config.toml
n_layer = 15
d_model = 256
n_head = 6
n_kv_head = 6
head_dim = 64
d_mlp = 1280
vocab_size = 5919
activation = "squared_relu"
norm = "layernorm"
norm_place = "pre"
norm_eps = 1e-06
positions = "rope"
rope_base = 10000.0
rope_fraction = 1.0
qk_norm = true
attn_scale = 0.202
bias = "none"
tie_embeddings = "early"
parallel_block = false
extras = ["some layers without attention", "local attention windows", "paired heads", "gated attention", "exclusive self-attention", "value embeddings", "hashed n-gram embeddings", "a smear gate", "an embedding shortcut", "learned residual scales", "capped logits"]
init = "normal"
init_std_qkv = 0.0294
init_std_o = 0.00438
init_std_up = 0.0294
init_std_down = 0.0024
optimizer = "muon_variant"
lr = 0.00832
lr_mult_up = 1.09
lr_mult_down = 2.0
beta1 = 0.93
lr_head = 0.00954
warmup_steps = 0
schedule = "wsd"
decay_fraction = 0.655
decay_shape = "pow"
final_lr_fraction = 0.0
batch_tokens = 32768
seq_len = 1024
doc_mask = true
train_tokens = 262900000
steps = 8024
dataset = "wikipedia_en"
Each number is 128 + 24 x the weight over its row's rms, rounded and kept within 0 to 255. Layers, rows and columns count from 0. Numbers have three digits each. The size before them is the row's rms in percent of the matrix's.

# layer 7 MLP up, 1280x256, rms 0.148, rows 831-885, columns 0-127
107:128118090121111117135125111137129145097138146146126112126126127137112099162124115104151131127145138131145147100128113121092113064115113126112130148084116108133124140126110137139123110103135121118146087138105120169078153093146133145121065140110066127123128159132109090107128118138143096157129111166132131130132111148128112150143139131137132126147139143117085116128126144109106139139114
088:090125144118160131118092101116118135134126158158100121142143131123090129120099134127108123128085160064162114099137125112113123178098132135103111122130171139175126112150120143124128105131149129105140110107115104131155136131148098146090159140156109121097139129118113115125148107147129089107124136122109140163116115144165119156188163126122114130126108148152127117139132130154111111064160
098:124120150090138138077123141128143133089129157096135171142133150099137120163129149151114114119137132138109167137151114117129127092113138166121125100144120147122146164133093146132127120161104186139129050119164147141153138149102121119176097090139124133122104168119138102139130142116173105138122129157131100132111171084179117109149131152123115140118084138106116130145155118109132075114144
094:131134114119105181167140132150128134128115117134158119135110138150132132146127122081114114145119121142150147121133135117098170143134125126149137124138118105163119137113133139140093037124112137130148118167136144090125083154119184137129096116179080138115132097099114136117112102130118181142138094140114157087105134146170126117182146157119119108136105180143120115079082122096133107112184
101:097100119147123172126156105130134139093104097129135088141158152131087113153103121166139091136102151129111133161172089190145157133119121079138096109113098152142124133156131134128103137152139102106098179141119124132125175116148094118098088171122136091094139149153132135176125140135110131172138135115096108093114120170185122146141074158108142138163125110087092156126137169147176156150124
104:115131137121112079106096134140157066143109116105136169093115184102157189105112141153089148094098126135136130079075168158159130119123129159136100124124122103112075103124162113149133149095146126136111100111153149118118114121144155092144106155123136192131140096112100115105175118139149153126155157131172057128075141112154144144128107100126137132157122137176131137106131105119122139122116
087:173067127130174175109116151159142144160182133121085134150173172119118091123106135125123124158135129154142121103133124111112106083153100115146115135140094080164106139170195209144130115181158117115123113130140081125112127088146118121124125148123145125145130106121160129108089125104147091149149123117109169126116126129097126144136167149173124108156074116131169135145142214144145108105143
107:121095130074144109145150157153117129120133147149179145124111126155151121109098105140118147117120099154157098106169126124153094111128103140150136111131120109112191149138111132108116142165106131092107116129109119126087136146111129153137130129140168141120140108157138139180134111148108124104148145131145082128142112098108131095131117084121088140099114153155119133140136140129096111154100
100:127148144126131138118163134125105130177119125098136137129135122103153176123120141140156121134093141110154130145123115158140162133123110155121127137184142094138156148105147104135127106105104131135072151157114129106110141147083120121105057109082114175119141137135148163161173086103120164152108177148115107107059142147120110102143128130114125112099107115133097164061088093093123169132130
108:116125097141121096127088082138117190148098119133142103146105148128063161146129161133100134124119167162085134106106119139118104117147105138127120123119138152139107106159087123148146148177079139121104138146125099124103113100133153118114145061104195124135124135131113143101103109152132142159134151141122123154139130132162143137120139131150100109108118153148156139129108139103141101137130
096:077112104108141166092140133112073135152188121148088167138110112083130113154102121080107115135113164138153112091085164091122129138093143105153125153129100122187151161139183114097109099076136111110107100155139099134120164135132118168135116119124149146123085124187108130147120112121120108090119150056107125121121162133147153165136130117126120139155113135127113128148131155097105152125103
097:091122116122075112112091120169149099145147124136137106145141132121144143119143141122157153161125068154095154102094138188085104153138126046110122153136138127133116144125109124132100141115109130142136121139127092146128136105093123127096165076140153091130119081141132079147159129109122111119118077115146152122104136112101149104117122139119119085109135116068132164094110166180109136124088
103:129097129124163107106156111108152136122136092145167145134099148152145096122111137160138118137121107149114121155158089142135123151147118141122134103100134103096133095176166159120104130108168150135172085129132121145138132151122107164162129149145134150118156084138137137126125136111147121140170099106131138132108148090122150139118139120116121132133107156132063107130114148109137149158157
114:090162176133150125125131159176191097136194136106128140129183165141146137134115122131124137120086083122106081125115125133106142160078104142132151126107174148084146118168113115135143147147223141093112139149154089107139136149123141158118119162125130153152157107129094141126131112163141126096122127099114092117115117095152071101097147132159132158136112145117150146088141107123136135132130
102:102157111148162100136096138088131126155119133140100184164110112100162098159086140107130132136125119088129139152125150134119110135125112138120126079134128102088103099141158130133090142046117126114185137119128130147103183100159180102104173136131082104086120114112141143120108155111137159118083084114111082140111120151168146126136120140122129102133119103119132131149120163125171143098094
093:131122113089094145091157112105135113162141161092164150162100177135155143119144115118138097138122074147110125150079141101140139129120115133141146137102106095111156100152156131146117112125109153127094163125108169155113103113164109151173101095068169128138133096147182093108129132107100119090142095143122117088119114141102108102118110127150094167146157170141096111123113123116155118093105
102:138127150122135103155145102120120120153118111111111151120153111107119124096111129135132145143114147128134119140108118129054106100113138076152124121128130128132107127099140155168152120153130118106105113101149123113133115116136095095104156131122142094103122150090090168148100181172146095121157092089140125176112082150107182123167165110107106134130153167140120161105124117123131128146138
103:113149158135174094106123109135091128176127133104128095144120132141108126128118132105120125108127167111110134119138109165147152102094114113131130121133184127109124115161171108148127138083171160132142106172134095160137093182101150164157095120171131115161133160170162140174129118145122156153095155167131155143097127122108094118112132130199122134103120139124117115130133130087108112117130
116:115113111121131146136127156131123169142107148116140131164124121146094151138106114128146121101132138151135140141150116115090112179121161147135134191110118141096102136141133141102150126139117126133095156147151056100071125109127127104116120134090142117167150104154140114121152116137111140150147112113151128133120112091159110133170154086198128107128127144109094123171141164121111099108101
107:102122128109147115122147116097131091144110149112118150141163129141143071141167103112120131160129080112126121121135165159167155141119168139071149183148102129159104136075131127106127090146119178131127099130126128142097142137126126125086105138120119101092195105148119114185086123154141117108124137094163134159116127117174156081103154125108137120155104137144131120157154150126158103127117
106:145131139087094150120107168114107098129110177124101141154130132104117134111111139130142169113133122103135132128113084096128101128119142118076147108133148120140139140101134194135126150147123138100130117123102139122139142093120146101144154103124111148127104145146094118099122142148167114103161125184134114151174140153198156137139215104109135098136108152115157158074104133130103131143135
104:132118109135134137110133110147103152135143123086141185134100147102089139132117103066154140091142138144134105112145095117120139080164144155149088121124103105195074124115134108146144121167151131104117144127128133138131110119154112135130125094120114153170143094143159140139147149186127081165130106116117057143156143144110126164139115106131145132125171136103116087135158125132057087151119
100:155135135124156160144125137177105121114140113134133138150101126153159144148147162113176116143139158149131105160150117182154134130129111147086097148137143145187166138098115119158093119150102116109075116128143146150148106116142122119149150106110117092164115114114084104125115115175171059132142095096148135145132133125160119103106138093125110118147100189136107103090117101156108035159182
108:113125123130109129132104117150124104119117124150125127089111148122176120143096150102144145120123140169167106116162105098115101112164134126148096141112144141122148132124144117137102121099152097172053149130129136137143174131145115128138142105146141139159121104131179137110104098158146150124123131134099103141117115073117089129174132119121105076147085176108124183132120140108118145141112
110:100097094133155131155117132107129095060111141131142128120123176105106176127123132159149141155166132107153111167139097117137136117114095099105131085158085100106156140112125128077143146175155137179098144110129143120118105146170128152096140145137152115138139156132156136121132098125143130126118106119137116129108131126145140121122117121097126099124159124152143126136109151116103098147159
102:122106109119116127158120126140095104144188097138095125134170116070132107120179134144149122148094124053146157079110125114128115135128146130097130125148154118162118102136134162160094105115126108115098125115081094086133137118165128136106127090130161157121129101144114099132136130142119150112141081126116102086120089137139127117135129155144100141103150119129151126124129122128120156177105
098:154132130133089117128155115171154129133118122169131120129143124152158126141129122119157111103148157146150167174126100115130163096109127134145146148132174137145127123139173119138102132116091098116106142127106133150143145123142093153084124129149144126117121132073088178094178151145149139143140128145146136116095174135151129153100131120103138126172112109067137118149089146136138171159160
088:119176151127093123111058089119123126099138126127131140106140115144135104114123085145121132131105138121142108115148118139123110095087137129120153136142106104095168190108178110146139135122172160137130159151134121113080141077129138129109173116134133144108150113107126100133190122139115156087108075141180137131131128139168167101123112055149175175126133129114103120119132154135141105085154
094:112124128155129102166092112102119202090140149137163123101099097099130146105153152146103110119101135128111118144124121113096093113150108122136127109147127106087122154103119157124098116141128140099119128162196130133129171112148131116122139119138110164171133133125127120107144143137130155130129150161092158160146153112113140109134140151114119135143142120144106134135125185176127075117157
112:140150137143114134109138149069114154119079131163135108154117102142132100112136114158140123127153131125108108094146164168125107149160131154159146148157118127183108168089113128089123099171160148146157155183120152166109173123143163120118131178137113115174149120161136120132139140160142123145109141135121122124104128113121096159072108087123161105116172117114138126156167113149120152092130
101:129141144102134067151145114147148098101134137111145153106128088148161126139070142128149132134100097157120118124150118097137136156113150121120133139123116126105177072152148133172109144121077144148096128116121091166139120151141192143134122135162120138138135132134137142110165133136132111097153154092131145104174145129183108177116098122126123170135128126108121127139108129167155126086155
115:124103112110099126134162116119160155111115126149100132107140142119080136144136101095118147133150144151135151141150080059116110126180175130141090100126089099130122099155104127115163118114123110127115121142101087117153119154125159173124117125117095155157135135104153111104123135137056073130112141129127126200146117090099118159127136150129108113103120109108090126095123111131121119109122
102:119100095146175128116149117134105104087112127075133148133143180160155122126139119125123126101125141109113161132121146138170116158143145117132165120107131109093167105109134117107092125172133147137143125133122071114137101132116112092092148098125146093154105138133118142095163148159140139153119125054149089131140123110137158122119120080080129117093097133070108099141139093177078114136099
112:118098119099131096109174151141164144102094096111106098097152133121132127115107094129129123132188126117116107133135130143106116099136117169090125149117145136114119095180090129122148155138127157125146103162175143142129173102103140120128127150103147143136082097123079106106163104141131124107133104113141159114187145133137100117145095152117132133139083150109112136159180086120151144087105
101:125164169116158143136131123137088121128127137114168143093155124094099149159154113127144151131171094084115085129101086120136111123143143117149100142066142145121162117098102112094118134112150131099105124133147103127089142147157098120085096130139105112122124160144131158129104148181117140147119099118128148129133165134105113128159138150121126142096140137137171142189128108202116121099125
102:134115126106114122122095136146130142103105136109139135131129153122102130172147117103159117165149194115133158133140128100113138177164094141149126156093138120087162139118122132144111101096104161136079129134200064139149141167118152124109149120121091135124118176179103106103126152131143136133123108128149115104110108152086145114073116140105120138131137144151127132141158132142148100091125
090:082069182110113121111117130154174150127111101134158154182144122084118118130126137161147168136150126142129104102134134138123103134168136166136093134079159101110107105162097149106097157111129187142133148155124126177095086136104126115160143111125129153122137132127119121133128119116138085130114105158118139113070115097140116158138115136114088124112095127071112150103142126135130109116108
104:112106117155122178127131095119132163160124157105100150117126147139131135160122163141153117125147101118121145126132146124101106131107129123166159092098144130177142112124190169128146106098059124159129137145151135127120191141111138143132075112136163149080086115115129120100154116109147148163154095146118134111097118200155136120136124124107113143119154125105093098155138136124156147148156
098:088128141124123132122136107136157108112140135151113123123118154167167106181137141127148103072130113077071128124125114110091153158101131151139129136128130136145131142076118151046140142129148143093152106088116145094087138149148114153092138160108102159132127137109160098118124129157125145096107124111152111150106142101100120123108139133169146127171133140141086135139111113131128112149126
108:187013183128130090167129128118121141148131123113105159108117115188155129117120093162167141138105106125135144152132167116130121117162110135107118127133101145155131127108167143129150132081108122157138127129103132125090159088137128124097134136113127117110140075114093158119148139120141120110105152100123112101140176130118128115117109128124144124117089129130110148115187138143141139163165
098:105140153158134128164118080140128159136128139097132139134112127137156133119096139105115140145115114129162152145136153097128130106146156118084110141138119085148092168144126166130123139123113169105159152116151144098127130148123134088195124139116118150130132142119161041145102168100150135172122157147105158148121159143113141145158153136170134117079139149150125134147084153167155138123158
105:127172106144125124162125140130131108140153067128114088144123141102110105106121119104161134099149124124170106137157130133127187124109168115115093154175106110136131099206087123125152147186192197132144153126134126111128124085098154131113132154132128090143137129110074103167122139113127122139143128125168159106130132140146152146170088100124092135141119092114079149143115145127123139114134
092:114132126166142110097133167099124159093105069076110154180122138121112126132146138111120111143120127124136135136115119100155104151119143118095126147098147120100157116143154114131124152112170160186084109150122126181128128152117122146113156139157133158125129148076142122122114126154198141114077123091129118160138100099109090170090152145149097141163113113122145112104136102163127121163137
098:155104118106145092149124125146118110154122108151125112123140104145121118100096149168106161152178131120127145200129110115117106118080128140167067100130090155085130098138169117160137133147149128167131120108133154138146137155182125201123113102128063108122140037130144122091124088144142113102168126149118120122105151118139137116161130137104133130139114182106074143121139086135165145131138
104:127078110141127096148141131126155142105113140142110154110144153150110122115151144147123156133145145130147116120146122126091126140108135167121150144118111125103127113205094136139160153106116148075150073093150122121133155141175141133149106145102152088128118139134079107182089113153123140155150133160101121109125139120125164123133138134080113111188087160103106131131175125101114153122173
083:127058099144136144107138129080102137105183114114091089126113128122138140183134132136097100142097152162177121167095146098120137143129134136136119132136137072155109127119131153104128135151145186130140099153115135131115141118082114114167132116136163113108122111107128142112177140134145155104166134093085145087106161128108149105134179156120135141110098122147101137137121142132137143160156
100:132101088133125118135111136105125145095168135122120178121092120162102101137141084106123106137105120159117122156140174111109128088132137092137119113131107146126109146135164130107155109125116149113143133162161148145060114116115129136136135118135127131105126116102115126088130145112099107100132127127116143094136154082134104110133120077097164147154139129145129091089164147118153145134159
106:141131126138129126153125114223104137140142092094141151143162125159159147174133114132110137162099165165147179174125110146132176209135167108147165133115095124123107126120090133071125117125139153158130121086139147162130134112150107111137122131156107113106115167146136181132170182150094112140111124117117128128109129116125115127088146141142136155130122132128156116111092089147140097119135
105:115133126157126122098129164057133136129121137100149100175127160100137146134107139133091122153115132123130110134133125119147075070070142150128140124129135115096145122189120125085082130118131090123113123135164076121106165119113106122174129106146129171110119129113121124110155115111133124156127145145143109127161145110125143168115120095117145152112133160152124128123127147104144125193114
083:103130140148144128127127130135146170138155112141126116112131148133163143143162077132139124093122132137116137117149154113128160109069111134089155131140127150101130074151123133123130119148122113136141141098117126116152196141134106146105097141099151147147112152124118120140135108083112113110124140154200146113132120123148134167116129118080171135117138143109160131080118156129115135154167
110:116155142149142146148110119143140112114161150107148146074138138157134114126136102104118115119085177101121138105130124128171141150130136091133100141091134090123125051114082139093110137154167101088184145126103134144161112121145131131132136119059110118129147129134135148168117069109116141109082159114123118123121116127126098088107122116094140141111122126112097133137102153133116128141104
091:134147149099107135117154163090140114141128136137148123108120099102129122071117148101131122142090148141182096090118124141118143096157104169161131113103130094173193098086120148129148140118159110111084128117141106116139118133181141100154132120183109140138134099124107129138129135177121129147120112174116123144144169141123128122144150135194130111163137116139147137162095113149123142153173
094:226098131092114092141154140109141115162197151117138136141112168120166110148173148140108103129124125111119141114151131159122133132140110112156111117160119153110105107142149112117142160118148195108137131127132127160118122120099115130118108118113164145134154164137129128128164114129126121111120103144140163102084165142147111084154100146139136155134142130113160144134120098133117141113092
103:112126138119144093139129120136154141110101119160114138144127106093094136109135091120067122144151133124106156173120093140121135121155146095123107166134107151111102114105131140157095104113141090124131148142116127104084169153133126138140123137146190135126111107144136129153135220104119099139121107112110119129133100137132135119132129092097115136147155131115145116120118130119185105110108
092:106108114131118185153169118122125155106117144143120125110098159144142111145157103130110125112129106142122134140127136119106136113114115138128147096139136102100145114099135109113128126164084151144145179131137149142136116181126116119116086134121102127100138134166134099172123133132090139140100130137117148099132130087137090125154145066119169100117096152111150096049130140110120133136171
# layer 7 MLP down (transposed), 1280x256, rms 0.115, rows 831-884, columns 0-127
112:091127146096135152129131129162127157110126135126117116116129103168161117132094140114099118142145097103119122167099125173148117145112100162116128119111135124145114142155148120176074100093122147148206097134140128133151164133141136135138102096150092158156148134131119156098114108143134092131113111125139154132164156136115126074089114132117113146141172092166124125142099157114138166118126
089:092103133162127091120135152114060156119112096100144168150118140103142138104150144121110110160133113124100134170099129123129149106126105141160142112153124104121128108120133109121139090116156150140122121170122143155149111124138145167107090112109148146124107161125125124158086146084127079162119169179143132107136121125079138091097156112158106118104120143153084129105128131141127111167137
096:163124123091089153173144136102106131141147085166131123110152104087095162116131090130079117141132169152144099120181143167135160126121160152117107133180154129132132120100132107139106108127114167156133148128116135146143092141116139133110131122164113135184046132097087097094128105093097119137124150117088121138115155116110136112106092068122143160127118164090132108148128128105135119126100
092:147079129146115121078133161146134157135128117121110147106086172144140140109120143172102151122126114130112136103116154108115109150142165118142132156115133092146084111114127096144088119102168132090139148159101134127123125131081127091122085200147119111128115118125104112134177074125133148154133130131110140128149119131129113175137105104100129142160127140099180093110114135114138120122175
103:139127160120116111090123128131126104162090106156135164155129100177118106139088089147155142142105090146109174144130145087140142123149133121120143139142149173155063096123193189133105112128144126133109102097106140133125146122168154146095105133107132137118099160122167098122113126108141124116130142178096099151132091153181074112122108112134126112107107126098121102134161157145110140135154
102:121106122134109150157133099135115169110105093098101082098084131119121114132142108145126095144125132098116076125127095116149115091153082138169158116154137149122105130141122130159137148071104120082146120114121122212148160091129124173097163116115166131105145152122167112129122154172100097113106096133099137106097194159154148102130139126135130114119150123098134159110139119177106111186169
093:093111116088151093070155130124112106118139124139123092138113124095123105142135136140120120130115125094123118104143138062159111097121130137136170134130129138145154125121103107119160118116105132139114128120091152150136095176110148111083122125139122178114130136128124107147162105122145095109119122110090117126113144117127053128114120104154112162176125134136127155125147071156147170148113
103:153083115126133062101103162139134081128091149111155095072110118106142163128106135143101153154138107158145158137142182151122127106133123169168139111096129101114126146153121124129112107095139115136155160106141110121131087139177137118180112138109103110089145115140126127129099126073116136102093113139148081159122145135159090147130115113128159118103130123103145113165132194151078132122115
102:122135135150088131137135150136126119122135137101100101131146131114119108111127143110058064156155154130115157116116162146111122141117195114160123136156146130131108123093149136141123143122138145115082139142098109139116134147145109094137118152126157077147189139122189086153128099064142109145116141123145147140128105141089141116170135154082137121110127158186118129157104103085149142122123
101:116182137154117145129130132079125120134115157140154144127137135101096157135099113144138102145134097165115153197154142150142082099147132146131133125105124111102156117120151123097132141136079169086125123106114124113136172094111108095110147118202150114091147123098119131091151116120142121124157156080137154119159151153078155145102125092111094129121117144147125115132148107144153102152125
095:121119113151140184131170082127122132141139096130138091120151134121116134130174180124172134146123158104127136122090120124122105141128080146096149143067158153141116135161115131141087140137128123093098134101149167120111122154123115156114133160133122148146125124153116129140147132115149141081125151134133156128092116113127122140110123106144129152132125114138104150147115135107108157118137
091:140118151086152148128160072122133102154158080139116115125121119138138105147144143129130114125117121150146144135134115117110150111126113152165107101169128133124129109124145112094132180106120164148113148129145137125155129135135124126121134178126074132120122170129119141110103158147144145094169086101152135071094130089117133078118118127096121087131112125135118112136130091098126162113129
106:130132122174170132118113180134135152133144123157125153114089116143126098126139152088142122114123115124101131163142161138148142099098076173123157094131098137138127141137114150115116108151073137133105140100139129075133114173151182133124101135152102144137138150140141156107144161098166115154119131102152117167127136082122104111133091127113144122140096117156109153134108147104106137134095
109:142180183138146105160135173150179131132139114115140126129133119127088127116111135108161107112120128139157150160126097111116129158139092151107129122128146089111121126118036151145130101099121149078137124124146129150132124107148135153116108144142121153133140136144077126105133107115174119170144152113038149113169145067123159110120136096092139163110124158133127134105136095121113129142113
100:143153113140164144143119128145130130145148121119084125151123103150151122160154152127148141128158117110129126150145143136146169116071131103164099152122122076102120113109114149119107151137121105124129125145114156093160153136132132134151151106111106173111125177146151155124112127106091108137146120137123116154123086060137125150078162130140135125139108091169102131142131112149136122131119
090:161116120192164107126126177077083120108095085163113113108167113103102132132130121128101123123136140116153128126154084152087135105075100151094119100142182144121090136118123158123136114133116142117133167124109111124143115126099136124114189136174138158153148181122141142131153107139095162142183144118140127150120130113092171143152156138135142128138154101122140119097097129156140124108148
102:137131091145110145144119153122124129117143122113151169116127109090102116089106129126129136140114169099120161136108099113106125124141131140107121114149156100141122109155125148138089101168121167115154100135148181113142132088163111148157145167119155069124179139126099090133143146139119137143143050113138144142116111156149156155136111120153126115131100170132167173129144125106090091129151
107:118143117115121143113123182111122125139141186130112135108121110159146122152093135110108157118129161113151161118136148109110135122108136126137126088164146121159132116114129103133130090124144137115122150126106084106159121168150155131139138167140153156117086143158125121104136101148131162143101156144121109072122130131137140118138091136140147100082122091133130130154107104117157161108074
114:124171104113098138154127143066142112152117129098116130134141151087118135096101097134168103113128129120133133138095140133120121124135139123169138166131109158105114099177112153100121148145071127100118144126162131126110140106099162147119097134122117164123128107144137125105118149149112097114135151149117152116140092088184162128094146148158105097129127150130116147146136104103126107151080
106:119178150112148126132136167126108121165134167114127170147112140137126130090115155064135103120123112165128135164106157142118129132102112123125089138086108090127094127179143144113151104141161191162102134119133117095148108160134088079126068143117150128072094133120139093147111119148134100121149106126135125126119130132104125143110137125147134128096130122140097128148122148106134116107116
104:097138133136089138113153119186170166129124113135109121166104085143120136123140122179138164145099129117083131085108104095150129108103141126087103123086087156151081101103163202122102144146145148088120157109167152138156098104132137127164147108113183108132102172164119102130115115131110115131134158113126154137156080110120100128133142127141156149124133135139127148106116148105139110103120
110:103118108080148175175105106096139112131127128117140171128147169107087105108095114107190133115110109123099080145175141145103110093138090136135133124111122145131093159131157130140136125139140070097120099126136148103136149119180091162093125134148085133144133079132157118111145180140111128165133151116128117092148142140102152123108131141139162092106174131116105106149156126130103098165152
096:135112142154120140144168110146176142126096148125093182139107083145143096098123127114105123175132139129124066134114124139120076108125120175116146147106129156123104106129139133175086118095123110114117162135175105165170106142113092146203137143082134123147129145136150119133125101174115101084162111116129133089140132135123133116080131135149155148123136147117142135111144144116130106135167
109:123121130158105125135161104110119133107125136109109079142103151107172175111121163104128146108133103129113108097142129082118095120142105117090124127118093138160087137092083136188125112140154086145129138152151134108106153106168128172110143152143124132148143178121116099145120110167101128141111102103152130124149168111123143130133167119134121113167131145098104149089138109130117107112093
114:123140099091092148125101118118130119141128130142136117129131124094126162143090150183112140165155110110167127126108123119153113116156116142096135131142115157123186097123112137117127155123130209163139130127124107124089087119136093138119126150093133112153102092105119149118155103139121131121164106132136103072124116134151122112128106137124149121152130105141135106139098152092120149162163
101:143129114143123159173137124139141171142120144105123132160139120092107109085122101111089152155116133151120154097120137102148123139173108157122180119104156121117116114148106174106106125136118110094135083123064148113151133095109138094099133126084153118159134118149127106105129101122146095153177151134119097089125145167165174107104153133161152157153131135119151129113126136140175105145093
102:115118167145113108107153115177133147149111091118146140116105131124127099095120158115143128134129132179131122127126142105157127151142145127206119128136126118109091135113121139163096112159089118087152101106105149122159115117090144165151112119095095150121157105112132164119123141109153077130173138108169123131111134185103128118141140147140130155126110133130148129110122130134126130140116
093:135146107100157141175126084148111129115118093122111103099163146139090135095129126131117117178066146119134105131156106100169116149122144118121139124157098150131127117111160178152130150128099107135142145117131136130120164165079134124094177121152089140117099150169159160130107115144129164112138109109112113166127140093127130137097121100135151089154144086153139158159139073123145093142156
087:169139136088114117126119144123174115135155144127123108084114088139109164068124119144135088135131122141109122163099164131078134099127133142112107128124142119156107128124125115124091095125108160131101152137137107113153149089090140099125117101137123146129130173140102125161163109120144157160114100135112119139115161104137130162096090191077121157142104120138132175120154165158159148131169
113:127150155135136141098149152110098148182140152112137122138123151118157117157155152124121162133133159103146132145148154123108094174148086133087102130089118124148150120129126146138100099138093120127097117157145148129130128124115130123130126126121111117124143146127101141138120174122122134137106121127099163168132108125133155094099144141113131132160152122150105105141125169132145136185073
103:168123128140133122102141095082137141124117128147123159122154109091134098121090126118096163130110125147116093109147143122159113148155151125137131097134142099075111129098102099118217142108152138143089112173115082088135126125119178158124084133124130165154105142113138145132145111138127137160169166133154094105156129158150125123181090109134142163093136134158125095115130135154127126111104
107:157114116131166120114123113165137101116177148126071092095128125164100133123117182149164141132147122100168078113123158130091144136119132119124127135100138132131178183127149108120123101149099102124124145093119129117156137099131147106153151151123099142113125116165117104120137159166089122118166103127083132151119099151118118103116101163119149138154186190116141115110092142102148152159110
107:137143135108102106127166170117089099147141111136136177123146169135144120134115102122154082142145167104095140161157156105167126113122169115124110122108140146130175136170132081134113133116150149112119129119142117153147163120093157114148121113137139095140101141130130119137101174137108117148167133126074136132121102170098096117115138111126105065104091106138143175163150127126073149107099
116:163159099122106125122110139112149114124129144133127104076163103110100122111108079123088111149108153125147115101123102120100130081152129146127099145118098146140118132148107128125127119091128149135147136159107178131157145107124100121128203149114133117131111123118131136097117120151166125100101119134143140105185096115083124124121112114111160123115090135168104105138158119099108143111103
105:137134142109106123128160111145099160143124109138125156119122078132117154153102126162128097130079117124091120146119131138123126091112104119156118139124131136093103125094142146153125123094116107148111135159143122127159166134107141136109103120150138185201090115107096119086159164108109158120154151152099114137096106139149039146135130151144143171153136094120167129141114130113167132120131
099:124123113126148124114101110165090124104113099138134139088148187132113122143100122096113101155140103139151123126107147148128132132163163142200141160125109132127136150108096148077116140084133146164124140146139105145112147161087119146142129157139071119140132109131100125107090129103132146143124123158141131121143088113150129133155092124175153137116104151177165147127139117113161109106128
089:162121147143130133157159077121127089131144125135151084145120135138123143134101124119130103115130154094118131120131111111153126111137115140121128092130136155168144136159141110158160167081110116106107157111149145107084149144129108071141100130131151129127150136126119156137145146084126149128158137084110144091145122130131187127123161128057145134169096114149150066126113140136162141113170
103:102159153126100161142164151152144094172086120112138145164124130136113130113171163177121058138142116162124115112087124141073140123134169097160111137130109109170144136111152118175111138109121143145163188120128185140139139131135109083120102178142115073111112127139166091118136127083104141132143166148109169163130127164126107103131156133092134116144114124104150138114119134116114153139167
109:169130122126130122143128172119137114111123137126077162106126148141121105084164135113106105082154128131137152085141129130133144111146130153193135121117166136142110117120121128141133122082136162138101140092127136076100136159145122144108106138142181116122088154156128108121091144147118165135131145104107209154129150115088174115123103139128135137129133099155151132123131159165106129135157
107:139092082110087124113150117105146186098151149135124143143163115131152076123126100145126102127122086151179154132124168120124155100112123130155107117157138129140133142090136133119168129119128087143135132121128091100122149104101133143113129153119106116101102114105161108129153146120117155146162092124114170133128137128099126144110130131115190104117123101086151132124166073136125148111140
100:127184147103143088141096135133142115183204164075093166088123150103153146134110117125155154166093124115148147137167109109104121123127106115086144122132140106098109135158127115152111104130131137140122104119129103119123151147152125100171150115140105096081070149152154146162163165123110135140124135142143095170192119111139180117072122114110160122126127131113154124149162136134165142114115
109:093115153154146121152107143092114125145110103080155118158150080140095148133110109110163147150063133108133103114110137159094152090147160114126117122068139138134134107167152157071114099123123096126153121136148126069121133164158151110135153136087121112114118153133111147112084149153113127124089132147121139109102151101157102109107126146139141170103132123131146155114136121126110117103145
103:090102117119123127123143169101142135144143149158111127129163077130103117165161106126150137149157118113124099095126124095114109103085104085092121122143112113131149146145141135148125144100114102105132137119075108119114089156158147145121133156135120141127142123099171136160095146112161160099120121112137137144179136109082120121120134141150110126129143153141163117112108096147129120151088
095:103144141129096166126145121123135138120082124093139165096111118111176121105135087128146096154089109143144147140138131155156123154093110141129135116111109127110110128145154147173136108114098153107135134130115101118146135117110097125141112125149106142113112130111103155118085109166154122121188137114157112114137130110124112158145090125103134107123117161136141106133136116120102140104136
107:145113092108128143148148139115118125110129129140128176135119145114108119084127159106134121161123148162169098113146102132115107142145129136124166147113104110101138159148078128133137110080118165079104107092129160102134157122126153154142123138103129087141120140131113123121140120109147131132090099100140168122114084165117129103158133146104126105135145145104131088135136123112120116121145
094:143153124140119124095150172178119122148179155162092102116120172141116131141138102067120114144086106128179120140097136097119130145146143136127116153155116128166131123119102114093146144129183146122130110108124159115136106135087115168154172149134118140119127105131121095126130127130169135086133132118093154111164170103115165134103122152108150147121104079135119146126141111131101112121129
100:135112025134095159138111169136111125066125143139114135122129154099166114112079109109132108173141119123128149121137121084144151109120101118147149115119105181166134117143103136101112131141158149123103094085102140112115150108123110124133118144116120152159136138148094110109101149151158121113157125128138118064079092094115154140153156095114161119144132155150158115136131127168151127139121
104:096152088165119112105165148130125135131112088137162138126196098099056133149124151128091161131150115113111164135143132156140127173111135120139106149134121134119098136106117130125083130106181104135117136085116131106113092056149117159124137107095113120131118141119166129124108131178150105125165133134105130079145135152117090104106143094133109093104148110120072163132155126122139158146166
107:130161139142098135141153146102156102160167096120132150156127133168125162075132118156154088150101150119125088121127120127087160088088124093164107144099135122104147098114086152128139128118136159153118171156145088137163141130107154125157118131110144107155140111112173085092113177112113116134110145145116089154125132171174117157135137096130152187123094149107125074133120122111109141136092
088:172091150101163126130128115114139145125123148132151113121155143124071158131110170143121178138153156168107094100126153115179128098150155175113101114144151103143151117104115126173153128056088101101142128153128135127137161191146129121134140128120118134138126139138134134146107144115147118113159165124170147124092143118103131107144128139072127164114139117144136104135161127132165127107123
091:135108090064109187155156117130123142141154112118169145155123088108136125114126135118135084174125125130179078130131127141134143126121155123114116109094130103162136112131164147137095150138108133153132134123122123142144139128085150133142106138136107175095146075125106124107119113112150098133105126131104086118132146167082128119156127148136144162117070162150137172100162153136150145125125
099:135109115102141112093126145104122092115142149121096107134123117154101130128149120110132084097142114132152091151125161133143122124140098102141176129156145120139085165093158134116126181105130124100132105129133140167130156140145125164092109132115112118154122099133059137173119066157112144144164133080115141159146132118115132110121127144113153183115111129118095122127123133110131161134161
096:122090132103102139196113084135153184141144083158153134102126129205141111090074093123147107149110111175120108131132129155171142127117090130140126162138166137162139139144117140142115115109099070118154128154134123134132161132141165129165178095156150107137130125125140130141111131159123166159155141115170143162141157147109129094140136153150130128093134153154132141126155112131176117136158
103:123140156146157059121106148141109100124133118140142110171176144119105163135097104115144147133147147136101132156138157129144180133081118124102072126153132139136046119135091158139094109114095120159107122151159115103125157157120120160104151112155117133134126115123096149110146135138102123172158126115160146110095177150095110125142120133118133140109134095139123114154130165109185120114128